config.yaml
norm_place: "pre"
rope_base: 10000.0
extras: ["capped logits"]
init_std_qkv: 0.0191
lr: 0.0098
decay_shape: "linear"
Each number is 128 + 32 x the weight over the matrix's rms, rounded and kept within 0 to 255. Layers, rows and columns count from 0. Numbers have three digits each.

# up: layer 3 MLP up, 2048x768, rms 0.0612, rows 669-708, columns 672-719
# down: layer 3 MLP down (transposed), 2048x768, rms 0.0708, rows 669-708, columns 672-719
# gate: layer 3 MLP gate, 2048x768, rms 0.0598, rows 670-709, columns 672-719
up669:167092119167147150138098095105111144134083128136138122108139089148119138151156107155121107134071101153167138122092077141172135184126105130149156
down669:108149142137092069150107112140146090070067137082133127132144089162123107131180156177087094165055169138144120129063125116149124123143080160169116
gate670:139189161084105123119050063149082136051104020149161154156130147033121139117148117129098191131148169097110123135135195176152120107169138157125115
up670:062111123126124110144127053147088124131133147065127147124123152202130178158078172128124062120137156104102067151156149150150166052125100082197151
down670:133133116106096115171200141102069196154107128187155201132156210133154149104091179135148098122096100138081110132162105146123161061106213118175098
gate671:185164159109120091099101138136141078157097115168150176140119127162181135120165120105076173113040167140114192061111173110108152173161169155127098
up671:129170102137145105124107121158118039119099076090098124126142127119196141128151118144143125143111085169128147107099160078118133189094166183117082
down671:153084122155123136099122115087149102130120131139134129112118174156180156112126119073091144102104146131189164156128086085148135154125158177100121
gate672:138100167162124113131120083124146152104170135077133105136117075116129110115139095157103143147111084167128105067129151099134096130104173096169157
up672:093116127126088140074111187131105079139182146134140184125080140129140092128095158112120076146139137090103140131120121088143072152135157125165103
down672:177067137112087078097118143072115165092120165067042100163173153188114116099130159144109158154173095157147118154152125107085099162163129119103130
gate673:114166102093160104127074182102144128076129114139146134145111096121113126184118113115148085163158138060121123145142094085066119089114104155160151
up673:178128104122147164130129114154047119133133134125109088184195120066076164157102187159142119186123097107139141089152133116118122163196166178091080
down673:072112147124101136162108152121065116077120160105152140099150096134099104144125082189119107132142093128134103094110146140146113150161152128135102
gate674:083136134138097140091118036079139161155105126112102161139193102168088112136125148077145130123119131101154126099121066109158152125152104118064125
up674:172113193131207129066110076169124168108118155111075076134156121134108167152117109132131119141052129121097113121121154087102166151164132086135157
down674:140153184139145124085117161169121136163141138112154170175208119131151162156132154117122148144164128138141071116228092090127157080064168089120153
gate675:128104137166125131136073119182144132122037099148157151128157147073139127097212172166147144053100165115148162123166206091107146115113126116122155
up675:096115095167160138125164120061129129127111157117172109103081145163128125154151097155117131120167083090111131077173130125133161112163102112133175
down675:161112135170164084135140186152080136128077179101146161093102110125111128086134136101078171103148055144180105118127154070112161152141132135133118
gate676:107126143215106197141109107057138098118151148146177142102164112070119124088105159113091092121089216147081128086149100157168152103133065167209126
up676:101173112118113062149092135193106144109172140116122102110142105146088108096139118100131159097123178129099094083123137132070153088156080190148147
down676:146159146103078102126067126177122154147094142066160146143183109172157129131094100119152176123121144139065123088116135117108149138117103161090046
gate677:093166195099131136120176159113147095153129177089108137179082183182177182122102105056121116101126122077197112161108183148045147139141125103177118
up677:198099194104069117144137170122097152132070101111154077107138063094144086127139212113107127134103122165157083098063083136138120201180156142135099
down677:139114116091080150129180184200122150159132145138148058144084124081049081113144153168134118074138120162157118097111059150126173096140184129148184
gate678:099116106104089113140113166159149141099101131120128143173095125093124126100136176141139119180154122084097090116132145137131154144113103098110128
up678:117091098126101116179167136099133114120141053140129184077141120130146091124084136127124169113089123156144132121104163114183084131113108150097125
down678:121187135106130111121100087082115143081113142133077114069110141111081153106102084103113109156100164093098130194127144134113128138131101162121214
gate679:125094099156167152105085106138144114101166070128173178147102113051075112075139118104127113107110192137176164167088138178157133076093136139184105
up679:161146114141114138110115129090132146172097160104182136123171094129124192159039121119167079108131149170183118142119102155139086105087133121164104
down679:148127171116090057136168157129156134092134141133113135130146109092148176178169098142116061159209147132064084146062208085156114102156193118129128
gate680:098140133154171152136142156113095177136099164124125170112159147094132114192076106118112116102130149143116116160177122188185118149062054115169125
up680:117174149162072096194132085124121135131128210154143175156188195130111124181106149157168169107164166134169128168165062156145155105157203100130135
down680:121112150201081148147140147130179142080118113134098098107145081142092165151147159090148176171132133139109156145121231123084128113165131139098170
gate681:156148087109154091094081114129070082091121144151138127143114156200094104134123106126141141136156105141143125132152071115134169111144079153139147
up681:116111165139076127127171128146147149110080098162097087103168129126080095123124104149092131147076130153132160112067101175132122099116118146140079
down681:134110136160085084167130126148145114142131141106081129081161099166119116105133190100096188076163153202173123143158095101087179072167125114085139
gate682:117110139145085101193131156173135137124122145140125127130142135103171140151117124178119113139126130126088080067106113112147169091117105142085136
up682:167167143182159134137132135137141115128189104116123172150102133136162172069126095179129133146084185163081138129113132114164134122126042179132125
down682:162116147116127141161139095161155037169165085145173198131088064125062140095138090167106124136100081089109188107031112148113138123121120141137160
gate683:084139178146193148133143145182142138137079104115106144143177094134089173159142165139126116184104120128139114118119143168126158119153188128095115
up683:129105168128090105166087118102136138141111123211147102166162105055133123156093094085146124122183116139161070112159094098118136059057092143135114
down683:180115100111139159077159092157119120151113184163132093052101110158059188130079145124090190130146079161168103155138072103121080096091108171126158
gate684:115072133122113119173104150098126186157105151153132147100148133120071041115166161104135099153120121176161169143125121157138151171127140126195123
up684:148131155137107147076109093117147121114148179121193147118123150149153147108113072106165155172106159110171152144161228133096101129115154105122159
down684:140128083174163195152072155144112079147104111163111148117131108137177150067121097115112108065174082138139127108128116195120113108148125156137165
gate685:081205140095174122110116106122159163054187116114098121170136128131112085133149158107079118116203168177083145135172096076125154120139132133154160
up685:084187091172164121116163118137125131084147140132119105142130096128094111148161144149101089183190162084089184149136128091193073106144123097079117
down685:136125113171110122113085121162132162134107182165141153155182178117107093131190038119080123154169168095155148170121149177169071073150083177087143
gate686:111070145113137152086135134151119143155137103196130136113186180131117094115157150091122117108104147147067061125123119120180161137139142163149078
up686:138116123057120064102166084103121126065150139131088100171095175180115081108143160102086132128094039158135158077145091107155165167128113135136126
down686:134127122062162147148129171097142104163103136126135135150092099143104133170180187146081135118116141169185134108152154122128128152104141142129106
gate687:140165164093154161131128189123094177128151129116127186120079069179121117191147071202080083163128127129098142139092156069117076120139155088117109
up687:167143113131088106122110116139128114134123171148116141149092060156142104122115110151109127122140128154143082155161118138100139160205132144140120
down687:184148153106146148113173101066174080149130147097097156158104137071152121144139151133152134114122136143111103143142133128098115143156211101135121
gate688:125091081151072131158203150137180133145180126120139075113153173116161090148101145121115134111101143179141138109092095125117162099127169162111127
up688:151106103110133116086155146079104092139127116137127172178112137132114105167111195135182089164121124114172183120113078182165134151142133119101091
down688:101105097128190082104155134161109115146173105096112068140161134176147103093200095120113121085098127125093132181090104137151125151103116150131147
gate689:152098075044090147112139189101113150097107145111136116141103122124072068127116138182121161156095132131103142144160124166117146102159171193170121
up689:098139145058114191100140139163117138187126122143077175164193111182126110107155070100140103071188128124142166078174074111130171117100144139173139
down689:054143155072125108159125066073071164069146139120054091105134097108110081183151165107158108096151101050132138044151135154133144114077155167078148
gate690:103178141115120131181106145108091101135040117083184066128202117147123088157135155170206130130091094111116145082207105155121115103146135120106155
up690:065123147113162140122118106160117136104036146065113187129145096104108152122079177151165147156078127131111149082156120180170140119118140152109134
down690:143175146148183145151138109098123122125119164127165126113163153147092168099138118141115137145102142089058076150095155137084081142110115170088040
gate691:122164115156104097148154124143152149161089167193135108137103186132150110119150089180114181082079084109152097097150194150125116121171131116095163
up691:145134146165151113118093184119135112155085186147139169104139120085068144097164133111110137113142092167172122100141127050102124083105053164092110
down691:125133174123122106108144120162096135136142114121148075161150151158138196102167099159120098085124151124136133149140144133163132128127148054127091
gate692:118112040086145088151167160146123173164095127166158134101081169137141108181084169143096047100099136139112103086193141089095119091077023065135147
up692:179244096165117139096109111050140150087122049109153135148132161133142173109154108130120186150144109094144114098060109127100173140135123124049142
down692:117173157165113125170091112167118150124107143052123127129155140111142128092107094106149160125083097152112084119052128145115053196183127166154055
gate693:128149121142123098147180158171100073158063110211148168152154148127133114123109130171148151092074094119135141116120093117115145147099077114124083
up693:131132154142090137122120131129109139142118177150115129120149159109196119161113150146090092133101119118212203148111120156135132083122094162161126
down693:053158115125134150151118119167200113126087141109139136144136124135114122099112174121099109131128122136137143115144132101155179104144104147145129
gate694:122156196163115184101117119147097159113107085094119154142158132091178083161205118083126151154135132080089102131144098137182127158157094123136110
up694:117114114078140100140145187104126157126126134141147105108159130142112109078133113130139106116113127179106084127194142113082058117140105130149108
down694:077039105104192117106159161083108167135064166117201088083183123128100155119100119152185118150074147212139142099107136121123123137087096123083155
gate695:146119125125142061121123159150124152111164156137178137154117117151106145143155137114089161225154172120074142126163118115106086165166126154146151
up695:152113128157121065132130172102082158101160126071118141099067169085138140131152139099109170173200087134183115112096156110109072159171176085114075
down695:168169113154083164151153161103122137095125199145058126122148163139089056135096137165164140152148124080091093060096130114167050152134156133174142
gate696:138095147079142100184187163098050132135149155128124142133118164086126096116185191100098069146125112113130134118131160114116160157160156107093110
up696:124139160198071116119105148106116119130162128150190071114173172147108114124215083162045155119123125139185127120074198122151139192171141117136102
down696:086138105122148103142124164105112114081088168100153073119172157112126165130140150170148091187134092163171192120132087127102104170128107177102142
gate697:083131100154133094123153118134125121166119095135110064126143091110118105163103080119109073150062075094107105135143133124101127081161136187085161
up697:130148118150145126144117124106131082109158070150141111126118135088159190122173142083143085156132131149166129076094139135118079103148102073148149
down697:167148165153161199110178181074198168151096173147140129142139160147105089143161146104113136135146134086166141196101100136120099069201133155162076
gate698:165113147167142120103099149131107154102125118087145123173057196163116028122200126110178091201178074245135098103097136102162123115192146108141140
up698:124150120143107076134077113124140068122110156181122154091065074126134121121157154073090126130081112056162134138154101113106104156135105099107086
down698:091092140145111082146065127177123154098229161089157138160081098115110121092091145134088169109115134110134117083094133139129136123086136120082086
gate699:126132142097151163105156174132066150070107089128137165061104135134083111073121147142100107115148121106127093151151118135120116087088168132087143
up699:179178086125089114070100139118135143115165150086119086095178155114114163165099115046123101095157100136177113159080169111129156143170118155181168
down699:125145118050134126146131106120111107111089078168124134168113147094140117183136125127145125150094149118065037105152112193119098143120126102138113
gate700:146141069081141138148161113083148079121063140147146125111179123103127115133110081136121102131122192134159110095103065113102150131097154137092137
up700:127025138145153176177128168172130148147127134116177157170120076150111079103151206097123123178136141089106180136201159060175105124103102124123159
down700:168126115102113123159100099115122108107161112103159112149132108156087151140110064139116139181132127161239181134163047083141042129114102090132123
gate701:153043150067159144107166085214110177138090129122111099136112099109119112171111152102115159176049117127109128150115155174105084134106092190141058
up701:138132106140115118172118143123156040157098101163142191118125147123117101110177107095164081105128165158133124134138159112129118115101037111144114
down701:196056142087192096169086112134081152080076117215123129092167125110149186081082133080125170114154190119141143120153101119143222123097138149074197
gate702:058111136118136114134155163111122111094108149074149144164131163131173139172188128124118125144145089135109113174119136108130145184106132105170181
up702:180169105139158227180083161199102132155155158150045144183089093114133156157083154161155112075128129145076078165078077101167137136100128127132116
down702:097062116118123123144094132124106125164171105230114103150108072105142074098073148069082176128124105088119109136100135129161156129052163162088088
gate703:072151117160157088129113099150111145109135142143137141124071156114109173159109113163182177134152114149135125151111079126131150105126087126185145
up703:130077090107134123131153069127128144112102142120109078155176110113155143149158150105122149157084134118171079158159162096143108192128120136114137
down703:051158110134112098139110149178130085182144118114178113188182092145146167181165103109131040179134053095119129091135123071152156092115090156176109
gate704:150097110203171132147159158146164083066162087154162103114171079185156175105148066113093122171196140167104148083162148189097157176130159162114115
up704:135111126197121116113164121168137118142131154125120102140122067215086136153112125061110081120181151137091103125174149110092162121151106140107098
down704:125101148146117134109125131162179135149170150172117106116185135067086145123125120173121127066123129144131144163063144090126110115107162087121108
gate705:116110168153109186182135172131155144083129104188206120153136119082166169108117130122109150171159150108158136134174183142113096126174126086208117
up705:146157138099096190091123181123167103158127094088164149143148091182161123181098140124088160081174104122110169096174128107093107115078113126100130
down705:092144153133099095171185141175121103118094083120147127114116127139139153131160128122130124130175174127174085129148128158129101120156155173161163
gate706:139095136100142061101142109160150033142139142101141121124159081094159169107128189131151171150152165118170118049120161163121161088106155135129167
up706:094061134114122149133154135136146150093117116158077153146123093079099126126075133057173118123159122139128141163118121105137166108123141139115118
down706:125152124134123136164134134116129127133141084135126130138148136119155135166114161126122137084145104133136063146132141153172157126105078157137154
gate707:090112168076143100180162152166093105161074071145173165151118130138147206073131071154130114091086145154147119145121139182096145144135125114149126
up707:073107138146118093093112110121095132075167143131090144051112112131165066156125135112153142142150107144165139127125146098147125113118166082088106
down707:169118138124084120122140135176151108143126199177143118139143082119120153056125147145109154138121163090109102051138125120100150130113165063143142
gate708:067084092078174145108182132138103112112118086156118071163196076092083107108053134155225131137131142109176031052162124126152101118144145109146172
up708:105039108128162090165088079139109130102130128139176078147169131141167138115123188135087147127132090143120116152083156103135140110102114179108107
down708:067106089100091178153089108128110133145137128165169135097132079146096125158180164143151091120118077112148103182089121134120165124120138114074095
gate709:098140086181160153130135143129092055113106134191189082116078147120156112096144103154109153114135176087112131137176074128145103107051162133123167